Part of a small language model's weights.
Size: 4 heads of 64 (1 for keys and values), MLP 448 SwiGLU, vocabulary 8192, 10.8M parameters.
Architecture: LayerNorm before each block, no biases in attention or MLP.
Training: a variant of SOAP for these matrices, 201M tokens.
Each number is 128 + 32 x the weight over its row's rms, rounded and kept within 0 to 255. Layers, rows and columns count from 0. Numbers have three digits each. The size before them is the row's rms in percent of the matrix's.

# layer 12 attention query, 256x224, rms 0.0795, rows 0-48,64-112,128-176,192-240, columns 0-55
065:095127127163195093126159108127146161147152096120142111119177100096094138144156126175140111143129100104063162152185054125135136126139123099143161114123139087115153099095
074:072072150172166156126137102109084167116171176105158116114071155072177118083145115113059132077159089168164057083110160123174082134129156130121072148131131162106160128077
076:171147091140122122154131135152108068112133085174075145136142094127121147145101067060103154138067183046110161214126109118109155141125095159154103119108142110147150144141
082:049133109098197145065157094124110047131189180077157143171096170157109113110094079149091140127194172139142117116172089068129106145113109144146154136160057139111144139126
094:153112119123137061130141062160093136059156171098113108149115146133118114057097112142139160160202073186150122112140137141131127100182192106071110118148158076153127060095
092:077108128137135175169110071138147166138141196163113128140089127154155083074108111119066046119203144197086113121103088100125104079157179201074165127118156141115095125127
092:092188149111164139083159122087129092079120123094092131151125101158097185158097140162073110105140148131119079161157126068089100196084131093220135129175086127090100130105
089:153180086089149166124121114116124130103154118172143138162118101181161059103100100061062120123138153164149100129123056094131110145101130198079102193140137118116073164099
084:168087117184160113150056118100155106102185131134161169161092100089167037074160103065108112155173095157072117064141051139123111112126142155112134125171141129142132169120
096:096064160156091152143099125146141144165122175146131100101163172072114152078148151108151138139154071169179096083156105122150135126172158093099146118150139168087102114104
090:118138106136156102112121094140156098129152120225135143187086122126171105110055093155097154096158170139089105096114049104103136091146116200103104170102148161073107138130
102:126159067157148134082112093096156141150149147223132143151093087165149060123081049132061142130155121148094095092111055137141170104116118121109123163102138120138099147147
085:069166100115185154153126092148110151094161093109148115124111125111059156161117150176112102139161127092056135168117179112157122110108139146140061156110149140130140138119
108:130179122101143121127130080130179149107093113121096175093148176148136137122088084198080119078181134176128132149108110129131138140102170090126141104146170141155155171136
127:085126138066133101105107069115185147188160101210136107104138095123168160142153084148038171108129181144127160095195100096142156160099168164148096129076126142118123164147
122:150121096113118154151145171153090165086116150091137151108108109158168150138077116075133121144121154111116032141144149180149101116077130197123081095147102114143089144179
119:117105093111173108096151150184096170097134108129148127116054168145147164102096159193103175220121131185132182123154126135173169104122148187070103098124165155100122150096
133:130180135165103189225092160131114160157125158074169175100102132169094111114152141170121089106111096102160139100071133054121147174122122146160117157077105108181148116156
131:095131155070182125094114154112153122144149156138122130101118170153168141157092152139111044089128155140149146154114156090109096164152107144112117108090133082167204131184
137:152099109129096131139107150047122165117158174108149125131154070159114085089216186176134137153083157159090164097137105118089218062191133134027123112154110101195194086126
133:158135047114179106094123088092120176091181075097110129143163141078170180109126102135133146126136135132075100185139139143177167124088143175183139099083153108171128084091
139:115193078187099080143130086132160132164178175115146158118110145139097114142117101163137096146120115150124081119053108157128126112160151130167096177075116081144132090094
137:158098101119100149165137151100119173049101087136159083129102138131137083124113174116170096140154173153114155123138139036159140152135102094166075114161137099106122130061
140:142109142117048120117181072158070161124105115087091084147141193121084143173137154099140136173171136123129101163101134118091169194099109078128119103111111116087085148116
131:135107062107112201065081098178141098129161071147107109156185158120046121118088101101121138097117116121096157196104113126064151093145138174156125151118113168139123125136
130:092166138134064129168110122124072119138116136121116137146142135065146194179176108100138119088061121124164094125162176116169119130068069091083129127126173092143172131124
127:144148169135121063094078178111162117206084189150132114091149122100138157176162181126124157132069159124120116095087112172136136144130124161164090131117140152153131084074
122:138095112144172165097080123112143135075137145136067119092141137119095126107183113102178122215131145186124117120120170112078161153122159123211135151134185102118107118168
133:114188113138063105097179169143108117129106130167123087115128145168133131103090119161151068198180143130155185100167095085124151190100126116180156129120119144094145087131
127:061110098088099080106129148056105130129108156160041070115145096090138108124123098158063118168118167131126114157158156115085144147142144136169120129125121106082147159142
136:182145171116158189149129112102112167111135080067065092159123123111131135125176103150059133087139138166100136151106211166139098095082098099134138105094126179150102119101
119:139113109119070155156126126108158122083109109108120147102159176163144135135098157163106125080112121094168148095152150144113109143067113114102131166118142135097152085162
084:170151117103134095145152186131118086128127097173101139110134134154185148144132099091118124197086140091084162182068145139114173107151105151071160136143138101117154081139
071:098146106195198119148203126129090120110169127088129139123154075116025146103158107121135200109105135158127121150176121144119139125062149092095068125162091103147088153164
082:124123114144049142168124137091106156150166125160119097109138180062118096090123139114124069111153085191173075122133159130100061144098147164141133165103176138133101171128
077:110141157111147144122127171150141145186130082143096162066154149145167185123126137138185134168074143065075116109159144086134076155121110106142094135098051127130188166078
077:138065104151173159116119076135175066102113167119176076124112095075098103101154137178081135075158121168139105145121102125150130101103100194140166097101177126153124105131
090:085194145168178102088131114111104124113139168046179133127105149135110101184193119199135104099123143191151104127150158147151129135039063127116084127175090119165150110159
090:101104193112138090197170151100091120158092083143079141153155124143068233144130164120159115143095113077086123137126167171113134144117109103164117064140139087077184113122
097:076085122154167100112125106148096080139200191137147151142116148099094107138093130116064133147133141158183116115153059077100113134121125160145142184096184153111089148117
091:072130144152137137103078079132118114116158212128136149163084113170116041107099040117066095141131100154105126062095107094103112121169130106126183187125134178131131168143
095:131143128135092182119127138144174176041099083128134129156098141129177086129116121157109135100155139159102104146086151163086098111118137109093124102234113116127058154149
100:113217164052160096131158123123090161121157096131163131067184107085046125199190185186147116093116135137115113160162141125163144161121109125152064125163138116189134102132
094:140108164113119078077141095066115199146138130104093124131125161147129088123161155103130073129133073146157079122138087137102132158162118098156148154146163092083177119152
102:134162145094113072137113162135077099133096134101134090059136135095079148145141177115207113124109139118152141113135191116154125216092110107132132081142106124224096100092
105:160174118166126101109052114175125069180165176125115189123136111138113140126100121117145071096180173160118115138127156188136112117174089150149157180130165123051093120162
111:081122124102160107144135144099084081110129151146096143078094106169106149115109114148116138137115148162099069080149178149098112163095151085122143094176160127142171169107
126:090185126104134105161118082070139156078097130110162115135096150124138126097133124150145198145102135112122170111113166152187130134162145096152187168091067163156160166147
145:142108144169106095111090151097123138156112169125102060112076193134101133134127150152151135128154168140163112110077147106165094136232083129144177134122133123128179087115
078:152105114133111116141163128158136112132073065093104161106146196121133102120146105089122110169072130098151127119092116135134127120102080142114206121117088110134129166129
084:117157128112114208116172118141083158145094163101109146165074111123079103017109114135067129068133177146144110138095153119111104133151116168078048131133164126146141091107
086:147146161084130114124148151110159115115143103144107168143145164125110153159152140063183121102096107114141151199134154104073188114118115132150094123147154142139096111147
090:069147135145147097093100064168144125100134160152153106147095113113110109129164094148043134153110121141160062105138112083143105142069100172077171097121205136086093123093
102:142117087124150147148123101109139107082135137124092101100144169157128010094144090141089134122141159127120092136083162142117096132141196189073085129134207137101099096107
083:157168137149126114128081146145114159117119157148107125164109117137113014142095088079111111082148174168127128175099092132139145107116111146117086140129143081143097045103
100:136165176170144082131195158177149137169139103129111115159087125172149200143103176199055151172087143146099130108162135059132076157109081155127193131127111172074122119128
105:109147142125117109122155095083058200166138109129108132159159126147133167105155100082099185119095117147162122148130092055129151113130172130062064152172145114060080165119
102:119121084177129107160081058128170086088183201182122126136099180130167042109129168117107094135150137184101123097119115117101090091127141186096115120112222075100099104156
120:133130144170135080132115095143106097121157138160117114126145121128141029126092128128108143164113103182112104097084085131143078129130159152071142115135146087128104103178
110:167098118116117064151116110144126098152180149221115141134123180129108067098128075125154172107131134133132116061102068120090094083089150196050144140141167079042121086130
098:142109120135093153104135085114173128109097137201130161133127138118109093101118102133081135174146127151113133115130061122146103070077178146038110136166175146091103162123
102:094113188157147174152147183106115129179113120120136095138092169125106077111129120191095097121184150121101119082098153099116114146087167152077137107151154083085123121146
085:077146140154167096159209105079167106167098060118108115116082130134149186164086111112169098199160117125109130126087172095063148152136110109112169093149108175099083124104
089:057149069150118050127144087149138110125161147141099122129145175154171111085108130099079151120105160146151121115133119133115131103091160186125109127155157136109096116145
085:074064082151132104185137130117157103112096164134122107149111155131107136226021149151136180149157103150173143103146156099146116146112103124101127147121092092107132134163
085:181062125128151154145088181145173150103140116075112130059122106130175103099110144139188101141145116129119107123116109164151143121087129152100113034079122185123149097133
082:134105109116125118106115108131083086186108128192130094098123104128133141132109179112145130100157083098139115088093137057129143153177120163157203122105129109090143123191
080:110124170175108156132152153102085152160072155118136175094142196081153142201120153124117107110137151129154116135106155059069107186066120118136117147105150118088181135164
089:152123118097068130130126150092113096126121164133169111051116134157187108126159111140176098164115180112046125112087053104122159115097102117107126098067139169151153105184
096:099156116142122117098137097105172129139159069135134165187134164138100139152102154169097234114120125123071146152127143167112138124034121164149080086068134069102105159147
076:182123114106098115090094092123132118122140093064136129155171130165184174109136128153107156130147175144060171122125103141140139109074135150118134122127128147132135146112
086:059132104076072130143125165137129143130095149102107139123109179111140100069103102116147134073187138096184119149128093118097139213147181113173164094079249128075158094131
080:096092127117101137146145148132172107196078201123141124131120144120169143158163117110136152136156064093078124105108102107070092152169082149101187097115071160147152107133
081:094135118115142140092184151152136080134169143089127131171143102111105121168138143142116129138140126090138106139118109171140123092090101102105159136116081092143107163113
088:175181154128106072144129167081076094105162178105124122110148137129141099194112120132126146203099142109150152110118070128172174102145119095189096144148066094177121088157
084:144167168126080068084078167116148185111077173122177130074140135105159150150136154121127058085123126084164075152150161104050115128197119168124121126157110157079109069125
092:076080094145104112106162106166085145118114143182109135084114135146139130111117104127168167142155106133156139138105142088100101146081146098114091107157150116102147143202
073:185111146147129138148164163105064186135156144121126145168125135104085152092173074114134120109084120130141119177122120157145122166144158135157139208115146103150125114111
097:119081148102171142156139167180109117134105090099147152170113168095083093152095143213121077098162122173135133114129107116124115190159107054127144128135124148065117202068
075:122136083167134160164166085120114178099101139107146150081127101095215071124173083146096128180155175182144142104114128128175140111157119157074087130162200139150056095133
087:059162181137053115121143079139159150158100130123116140131131087097160105098098096098129137043154166156212094091144179106083123176100124124114120147165092165078111138135
074:129153131116118142130077162118117154111092068189017101209222134137115167092159103097197142107201074105100149130185097150145141126144163148140139125123132149067137096094
081:104156119166176134095128075155153120153102089138142107153117093144078089114141098155086098100081149170095142121141085138148086130160134095100201100115071044150083136159
091:139119129150129164087145119127131086121145115157072105130121144112102084110125134189117090088160103161114107198108148122123156125166159195116044130115162168138144093198
091:157128107153153092198124194186197144164127089154113146122161096085123175142106129083197132179167081117080127077100154144186133119062095135164157103084084126101160140122
112:057083140147144119096118112169110118126086158155165105114095100110163090090088133154071099077130143184106072077100104150136124111061118166127205091157174116145192143146
092:113148119072157123088118088115103089089128159075137121127137114146080166095153141121149140154148106100148102133182149138121111144117154064122144114111099063156136125139
105:189106167072148096146167205109131118183111110117139149110113097197180163185103123103138175126116139083084162147114109151173171148156055133191088167101103088125129171131
109:142086155157146172121148126122145074104112151167120132142156127147132059120107154125081172130207139161101116103084102099129100071128170155093145129107173095108136114171
101:156156182093105101114147120115146157169094077094140150141088107196168140161035120141148129153036155124115116144117173059110119150073103094104116157137141176113188138092
098:108185176067089130126133129152162162117030133129126086133164120107152139091116158186165101051177203121081115077118165115168114131113125158144066118104186152154172092162
108:137155134073157113135090107181110129162092097097192121099141106087125122168176099220122080091141139084069107137158166144069119185135130174177099094120156167169146118109
107:136145129082135124054086104121127110107104186091069122125124144168148088121116101139123049139110153121112104185136138092140150167166127169193120111149181108160123065107
137:102139169078122138162135179146129165148058077086118101087100129110111203155149155165207118099150132084145125155151178140120145200153097096176061105105116205156141168081
095:183127172095100170145112160147128127140114155127109165173102149115157121068161094109104044094136127157128137087132131152125116076114188151111124182172168173107084144130
088:077184079064192141076153082122116152081095066151120131115118122135181176099113161116091122139166134112079185199116101101129063131076166150138118077080128108149118153068
085:152158119106132106128065073120122117121132157148100114105125114116191054141105078085181167112167137131137080125111105169134148134139137123121114168067154211129058147154
089:138129173135132146120140156175154113175042166112133086071115078164161177137085174154165136113070138073219116121104150070119120136194098114139116132142134121098106124120
050:063202160141154120116146196181169199125172117119121057087129128152073097069120106206119199104135134124079113137124163156091148132122119129120143096091102122154189070129
054:143137154130086145134142078114089144120093124058182173070168162125103153166162100103156079129098150111159131100094164070099103118076153156132154131147112172105056127135
058:174092055138144121141179122124109129171088127149165155181094133074091133149071126092116104100157118120108154110112147119170134104188029194137117121125146121108175147177
058:121082124123196084160124133116153079129228183100117132066144190138111180078095127059158115115121153114150147114157121102104110153087125083130114158094163130142091128164
064:062161144182116066115143091100071143104144094131122134101166105154144152152136144159152131062122148099136169136184124120126152145121158109125119141144148126139100071088
066:076096140091129114181145146088118185098094173180164104135145141058187160129138127055107124137195124139093129196083074074161105113068157168101129133214138061107116124134
071:119085133118109131116144102183130062087141126086164111171109148169072123135067165133124137148142091165091120113161090134082120174120072062151082122166095131113107093115
063:073167125168133194133112154074114178112123104195144171096095120117180130128110079076063078098116188151150122138122119095160107150063161218075143113147149079128093118120
065:083182097125084159153074158078168164107145164132130179118153128124125132116188135085084101113181144184119153159138099117137139132078127194109099166154110140149075143084
069:170217149149108107116116125078088168162117142099126147102188079107123105130151107151129116150104118098161093137110142115166129161157183130117145201143151168148086134081
081:121151125141153130097142144078177132137133119193134161116102128081192159137077118127162151173093173132060162153128096094104113097048127178084147190110114128088125177161
089:134183136142153156112108125077131174142109154224124186129108161159186066113117061139030092139150162136105097083114109071159145144088129161108134154123132086154089155151
088:100119160109162160165134151112098157157070088111122099166137168070079206121129148148205108210170129107133162139105173079151096132074122146114093080107105142139172148141
111:112135165163137148095170127120151099121074171164119133114088201114120123110094112157135130142159132146128145111109118095149169155166139076122196104158139073136135173171
121:108140123071115051105123099111146149176122098151135139134133111152152177121153129151065184067109157173119111123180095126147143142128151121167089135096110129101104166125
125:104092124139113166157169170174145155122158172115144144116071101179138105157087074088142147119139145118104085149124130157112125133116140177144125147128139137148091145135
118:120136114115162117096139148182109135100112081111136123096048159113150191124107170203149188168132163141084164134127124101146154129089128165089081090125134140100118168129
122:114163152168111154201099132120087107169126127079151183106096146137133123125137144195133080092118094093184130112113133075069145183143134156219185128081173118164129136163
127:108151130055179127099100149123146153191163149111150133087113144140164110166080150125073121142115196135171158154112098063082098161153106140148152092125113083117184109176
123:149117142122125144171079211105124161117126133092143144115182099139121094140189177184143121140160194151093110101116099166092224107158090159060122097134105100197131128109
120:110139090120119124112116088090105170102179118100113131144171168082151134121159122134136119116162124117081143156129138133182164140088157218142173095065176077164119066125
123:099106088160070104179148101114175149150169139100122136082162175087109110137114103154137119123154110160136086126081095134139095115131152132172092214088107043110142177095
126:163072115123065155137104153106126112094092131138108070136093134141158083112096139073201050177161130164128155132129108052149135158145140145155144143112181098085110109106
123:142135119082047131117179106157081168116103141102115053132127196102100169150150144104154163141159127130108100130108133111088173151137114100065131093133081117078116158110
121:163111087116115164078125096169111070111171113133101116145179147125076142103108119097126115093118152090061131170126144115081143093140132144206132163115100133182129128137
115:141123149119096121169146147087093098118152109113100116130119154041124134169153102096130084141047098127103095111155166106170152110107101137154174128143146086196165138121
129:102142124161144067102089142094157082158088176177141117040127130112111180185143183113189144137138155120123096147090193153147138147142100122150102156113150116148099080088
120:124103103156139159131079124150115123135149157177112134076122107131159092105155115080130135205159135180143109119111130098090153115151190119171145128157214108111106120163
123:148180125189080102063211115152089115130115144166086103134156132122143137147078100108141078179146110107104169098164098061109132167146137147142199136129118165086110078153
124:098102146073133130125172161066087168144083092164095113085173088057179100094085124149066124154124167141108118149145136133098126167103129116228093124132115133135161200128
126:142152157119142151140149128106110176128108124085089111135128134114189137142179131155091166051143115159113120121103220145149101103102089131158141127115101204122125133116
126:132154138105059095108135107129126124069111115137087151089156143117166136129085171150089096067128134073147103118102184106118112143024137118136123132150135094096148098194
054:114130142116087101122127138138121073132102165137150162128072131157112100158117126184079152146105142078107163117073100134133162127172049171122086076113124145122180096125
057:186150085126184085184122142111112149052135129164116053121138064119099140160118141163158150145109170214088127174185115124170149122114165065128109114161097125184102139128
066:080143094129078162132086117063094145111120102148116169137145200102082134135163113087112157138138130105141097151121153134107097154115154202149168193172093134176123120146
067:132084097115098174143191113182115133165167132128142098102138163121137139091111146144128155166125115108144128151144134112108100123120167046134153159085108110052170144130
060:168108139098148104161144174148075126091115090122098082161167082180120168086143138088190134173101145114078131164134106125146110089132154136109108043136109089202075055149
064:114118154201166109130152120115100134090139106109078124108114086103149170089158113141139109131060144112138141131127155180121151087119142130104078079109114133175110154153
064:154016076081189136155093126179144065128128150129150098148136155090044115173105141131109125114182156166118137123078160174162171085088086110150128101099151107152172134161
068:094176170174160101121114093067105118096145119110128155095162059137144134134140113098138103115136155142136142130167119076137108175090131143160114168110128150136083124107
061:067132116136110106103127115113110124165085092094167142083174125167149158139118142146127129140042113096101110160110137077065143190098144158141104160160116123129153109136
078:153134135121076141141137199169130196137096091107166124153130129108176150128093155109187135120161105106082115129123082116086066118095122118080165097152143113131098135155
069:145078179105167140128127134149103108137119115120123104126101110119079087134162178167172127174109105127134113115141116117132122118130107085180098101154179148133144115123
081:140081103073097097113169083120111111110179131072143125134094174160112124112194170118104169055141081153149056108126100110103128176178090086220167174182159089107138077159
118:121107140076130079142097116168121113147135129097128104096144134126090084122133194170178083111148124109163155087138145195109125200166124122129107058114160184159091089092
108:134125141145115111138045094185125096109196118150123181123171099133144119089094131101092061063162150155049120155134156206112129107093137184076161125139166160101083136143
118:121127122177177086122152133067069058073174118142102155125080107175145128105092130132100182170124112125106091088120148114118123113134186115152131131160150109133133187077
123:161152143082122105186110109109153128098089176118153100128100145141143117153092181107163143121136131095107169118146159164173112128165136124125194149035098216116150150136
120:193199116141137100056100146125156149129134152142117091111115169156129130095156149135124111158121204145100114134074151140204125126243126148133156176098124108160123076100
071:130149117067072123132149103168108107128123128127071160142112192115141111146101071132059137099110144131119118167131151120136125120170045128180111142161113094017154134096
080:131099140144112127088106105133158149180128154112112097158102142135137156089138122153176121110081115147115153080130105087103159102149094172143153139103116221155123144095
064:143119142122120112157151183021102165118159205081151110071115128091111097138182109132146094144135122124137141144156200110114157131176222149145103168142112151142106142120
081:117112120081141144133121172142127083130124118102133145145170134179134120061134160107141161109108152120133101177119133120156133137095144143105095075118158112154196092147
064:105072078113110172126101111164142164106132166123090124123144158155133106048085183155163139070171122134184071149134157092156140102158121165132136127152158161101147103114
086:049132148135159102154099118167150187087129109094107100135137084129063108156121115132118101133105092119127140099117145123116137127179093222147100131091157133170139108126
077:070099176148110162166108123141103135141064143172106130166149076131150104185129156166064115164128115182129115153136153127140074128109147171066075105196115207090115130123
078:132121172119142143151126138143082189125128121124127136144107105123092110157114100129133165164049133169155207167134114123164134107196148075171121135095116128068142200138
104:089108069165131117131097106146128189135145123093126139153083152105106116119194142119170094102115097156091104129108156141116115089149127205095122072148217140145148103143
092:165092128057097124095096140121154148138086178076136122129180122173193172155058173108127106148152124175124064086100093107128108094125130190136136164125111148156150146117
113:162116116094154074118142141093170107124160100195122135151131132156154176170106142117173221136046110121110113072115083107159120046165114180087130146082144126084121138102
101:142127130108132132069151104132089149131091161155165139144151178117211150110109130147121132169089192142079090083097114076144140062124108169020120123090189151130108155086
094:108098148103115161157178105072082168149120088141109122119103118100168164136087138141116127137192163151089125137134115100094118133071112172122134160136089137105097238149
090:130107154181085096175216120097153154155089166156143139212039144128167121110156175120126127126156109210137201141080136087071087106184110130044157104174144158092146120113
085:177138078064175150121052139101164121139071102209078147128188148151156112119157142129086181128100162172100101134117103133113076118095115194086126151118107168043045164119
083:099104139159121115136170089131089180142076125106108168131158104091077154084097121172076167100128081182108105118120139131079115113097117160068097132143130143125084110141
101:100197103166119131149140131138130187121101084091122137103101101136080092096092114188135165086141158092133145149126140122135088194099152185138088111099158146084121170149
092:103075181177088154127113163150122117159070153113109143132130093074140102104134142114176112137108122167140124095118114169082127107170094145093168130109170147120102159154
087:135109183141157133108104139153107166118088127090076157119141166136137126142080139155137108036142226055134124224086150101089111181102145112173154136102068123090133152139
076:114117160070186108110149151103108052168153111115090112117145167179145058156129114105065124090087130125068104105133158120141102123124112129145090114118083114115103121128
088:130157163141115106074148113079137097091183159116135103174102165149103099109159093133132108118176135114086153167098126177130163086122143140139168086089201096162093052123
099:151053130133102126164148119125121143170134098106112155157175180123168077123117135135110192201102135158084098120113080110121121159073120170143077137120099134111115162104
082:103116167104136113113140218121079152147151127158157115117079111164147084114091158107162058148116093103145127133109127146104127121147162159141173122080152107138150131144
083:088107028162055136136179166152130165131116150132165123099151152129128123157138086139166187136157136133130108133133131119151179126074092148073095078146170138113156134111
078:193145128108112107132161143116102069106157078128149146148164154095114117078112096120105187058100105090066124147104160162120137116181158166101076146099050074114101120120
103:195140119124088125120096108062130074122167117055142096123147161116124100158141110153155136125128089094105116097124134155142183105173150161105111189125104098181172092120
083:086162104197085116079135127144151121129135168135203158118107125130143169156140134088139099113130119098165120139156183135128137141146122156089105117160138170175128075107
095:162139047111153159128122130144132128086145159180115159120119113157132111085107161080123135147086113185150110065094211112139099042136143113088127122144134135108131100143
086:174135115138035136112197144155128124091172134134085132142155144107103114102107186130101131146089102142076127137149121077075166110162131155113148158164104128098085107119
108:124129188098161137171186134136083200159098097106128107131146075072094120181123125184142106128154170103102155122170158128106128198088139074131115095138107148139139231143
083:100130114114090136158156119060211169121138111143096142091153123104153174092160151180074231070135126128054125161124132119093142151122113178137131103167085107096116153146
107:117174120059088130116104091100111166164138108121130166101135080138163186134091183131124099084150197092131102102130160099083106179111128095132121094135095175144170132169
074:149135131132131145148124122142065161155106137190092111058164095177126089089154129092127098208161137107137211129132113149113126131167122094151114088157087141138065146139
075:113160099084095137126127092186169093179168089144083111107127106173189152111113098160142126103065128126126168158091084131140141123164090125148142099061107104154140100159
074:117136146136108121098093069136170142090166178142168137097123196142100166085149123184137089107166093165173071080140164159142133118117117151101144110124100107121172125089
083:151101124138157157163129169132136142160112104207125087105090115164181153154122078156135158193198144134101127078110126144131148129045099140135173108132145116182165158079
069:128124063116152147101134154200145131126106097142113141147130070095140146134125166103112158122082125140133070129101083109179123111074100092129089064085132057164149130119
079:149197182160102123139162174113133165197072173111144148139182116143146158106092133124109141130118161103107145131176102100092158159086130089138116134128144125099137106144
087:079102132167124126098166138094124124183141147155137100069094197189140109129090097066111125099212120076168117140135144177094119167096154147156136214181092097104117154114
104:086076135110173137146121135144136154113143097148125095131111124144136120132135163154200202157147105111080098082082084132101087063137137138049081085130162105118082167136
112:213163161082082138104132111127184142165077076141133185152110137178193177137061209139123073173064188203125149094114161119132082152127106135174142152159109163169162160102
096:115192137097107094075142150110084153103033144121126148152190086120112131066069170124113142128106160057129128173140143040157122196127119128166079120112116172119102109110
101:158136119118146135166133079151097086154129133068178072115139089102123152185136175135146106120112141088088121105141200173090166127088062139106120098134211138142172107102
099:157157116117145134109077096159101156135088128114129116096151169119086090109139096142152096124142110123127126180214133140043100203095115117133106069153123125204089109143
118:096143154060094109130098145120142093171079104105146105085111132114129132151150153174180112154209176130115145119130164111109134239103090092164107077110096139121113131126
094:123142169112084168103150152089104180128081107126140106158143129129140134079115069104099169144107149147105139141127154147146138098054134156081127131109139121139089157134
089:158178159175116131144172114072118095134145116140153183119088141185139172136116100099103101194054171106082169145162099117091129128152150115091181128153104139146142155119
099:173122085084111130111068076144112115128108157087137092114162124143138114128079158083148132142105145105150163112145086129120132083144162151155153118086107150150098131162
082:104136213145161095149175155168065111212110125086129063133071123124093133140138152164139189163111156074146113192122108126077148146201096150155144110112128130109127118146
# layer 12 attention key, 64x224, rms 0.0767, rows 0-47, columns 0-55
045:097057131100155173151131124109086099087133195147111157156073124088121165150170116092086162157123104128163147143137121100126107121114220132097130155111129149163141179150
049:079174075089168096182073138124153080114130069176157087085180121160099130151136155135068114164174094108090150147140146148154124090119139168115131110168175124168216111123
055:177145143110098105171125145144126111146100088128063084062185142129061101149138119119143105208161129084077093127116075155158136116118081109162144172168132144166072087104
054:121133134072108128085182167119110210158141174164134105149093118145173075151148113158139139086167150126141130130108114166114102128148146155130125098098143109141133132135
061:143115111135169192101141114139139190151140110129155168158074169104200132167072179111157075137130123175094133093116174147053114123164123138136173088092134123095141185140
069:083135085111129132046110150122160117128149158085150170104098156188141122164097066160186122074117113172209133107115152134127119104152114101209136091123144139144151151149
071:134101131137145135110080139133080122131180093150129134107175123110124085067163212161079128073049131039141123118151097180112130207127093088175099118134164132223109083111
076:094136091089144101063097122126131121111149129131156131115125159116178101132161120153075156052130156145127135153116118105091135109103126183173147138116086126068113143163
068:120112136041120147151137162140120153094136132156090135165139159147176122135118088110149167029068183172063128134101113081121093065131178142162146101086125115097139147173
092:070133142140172152083144104099103135128149099154083166164086158130126137161141070158139080085154140195111198119148165133104104145174126150044125134155150149115138075145
065:131117157177090161163119164107152139125103180136118143109135113162173138162130085099193133118142133150156135151192103142133132151095115160108095111068162141113140109133
087:145098112109080159108074119161187059129141093123137191146134121097151100114135147133123186051109125115112134151083163184048138111072178162108129129108140131112072132126
108:120163157173153178144166118155133123125103149136116155150138116131140125192113148104121127146086137138145158125190087129123142168093082113154127140175141157140176120076
106:076186090152142116111183124060062181145122113144089171189109183128046116133126126143042170183133170147133127141108036107134081136142166137120124140159136092119146096179
110:109158125117149125146112122174113125158122143153126128184122128126057158153108184142080133185150114162183142160112110101099128162162082085106086081101174131140172131107
115:010107167105161090079162131202150210143156117164077175138128145128159121153112082098126126101136173157121148147116170127141110137186113120163150120106109132065055110083
118:107140103139116146150158173111126149130168135121087159046136175136108159137147116108114100144209127147154088109136114093115093102109131118116120141118179104122138189112
118:091146116171178167079133120117091088104159149102138153180107169156136105081128122131222103113133148164133138120141066134128103206149114174200102095126138161139136152120
117:114181161171161081124100104089120109154127118120098146081166102163151158109130134135071160180083152154143094163119098134157128143131128095083091178084149106138119118113
119:161152085117162084152092131147138130060116128117150165125151129082150089064130100122170139099244119104104147178113091144132104158082178134145128125174148121126129092103
120:122148221140106167135111132097132112146206129103131111046161121164086139128097118139111111136144116101097144136136115149134090118159091109186135124162125091171096083136
115:166123134139205126164137127164125147133160165076098152196132111106144100131054109154131091142130077146078120188151114125154085111135127120210139132110115100084099181139
122:142127098186104159084074200126154127125095153139137142088081123166091090104162149126114125154164127097106124099119073139166102212182087149163142141156115139154122122118
119:101138095131071108081139148118188108114156159171119120093126151159163153151126166130143124169147142150152148133136096099101094112076157207103122123112032169100162122140
115:158109099104161139135133153166050119130090102146057101211080113088146147124113129138166147181091141094125110138096166124128161110161127139195156150137094148149052116136
112:200160124116111102138132130099171123065136111103127135139119098136062109177074151092149132109073125146117101112132155136106147159173147176095173156097159138155065079107
117:047135070154134159103073144104096130119209159106123147146134162129156104188125154093233112167110159124143138144104128109132181190143139139085123081044124126153082052135
116:132151120144081155104082120131119158178120129192168132088142076187126167101131144145128167187140072113183158113124097099094055113181114139087152144123119180052110164140
119:106125147185102167138145184166131149148142190182032146131080127143166171133125104090121127078079140149127129038127165091120110122145100142229173126181178126123171122142
120:137135132113091126106181095097085161090166157140130150093147116153156058192144100044057154163116103172112159114145126132138109102118106120178149121143122092140123168136
113:080156167124155109072133146103160090138075187138167104118150132084121099139132220134138146089138170130161128120142180118147150104053091186209101140143125140152098180130
115:128129113106142130131112137111107092152149130142136141116168194091113124092084147070113078077141139078224122150128193144117090140102158098123149124134151128124132074157
049:147075133200117202085123116119127156146122157100170110182098137072131113123078136085152142156129110143153095140159131138144115162107130099123109167090101170095119152160
049:103130156185116155096093097127147098122119157196156162173134118158188123139101165144070120103140116138140143149131153121115106132088147169151150183096160165103160181141
054:158147151105174138143151168173121162134107143151151144147109100178203126144136144150103110159116176134126132075159142124117114133178145112088165098168136114155106128090
056:117156152060091151136070150122102068119131059124119098146129140078102110116138169100017167077106193110141136191110070147136146154116084180132098136129085135163126106117
057:111130127183129179105141120135163116155127169093135148210098122159118157119067138145169129114152143206141142101150161106108143120148144165160146104092161168081131166170
063:184086152042141083138156104119073138141153097114147119080163131126152126108112093095107149164178137109095134070133131079139166096129144103195142134089103152080077164103
066:150118179098099136168151122092126142120108096135156143094137173128164126133160185139160183171105136058108128102157097074122163176106065137097073135172124061108032078136
078:073136097141097180107146085130191124146101121133143139209062148165140139060103115114136112142120172179077156116138188181093124119134102151037125083094145172161133082129
079:128101095138167127190123151115123112100123104127152081064129091126137141170107094104155089137140112084180079171130083113140155085122126099183152145091150180161116216088
087:154174108132138129097128153118146108154118140156164132047155087162187086138092107121099099135154100059185111116090096143171145122103133136228142142138098096084106170130
101:117138156173131136154158140134102141160080103136146106098142066118084146125096108110195139140158111085168133124132124132127126193131118051081107139141095157141145109091
093:158115177153163096169163197143100158195163061131108106121148089092137118132133108127140082147097126106159117124124151056138122178155103099101094067147169093132146152086
105:172122199163108104145204173186095134189071117133115138132184076109134160151068154139138127152149095086213147121150169121099112185125107068112151103120135116094154164095
091:106128193122206102105153148103122174182113057140128151171143201153114155057146135138075146127109076133091169074118106100078096045108139185128153098159152074100179146148
112:086102128111147152133195103111096143169152106094144156061134163137105145133086125129182113138135075122095113083095147167127125086131139120154142146101036078108165139103
110:153143123126091132163174113146127160127118182109086082150122126119094085159113080102146157069116102137130101088122140143107116137121126139160124120157131098062109089120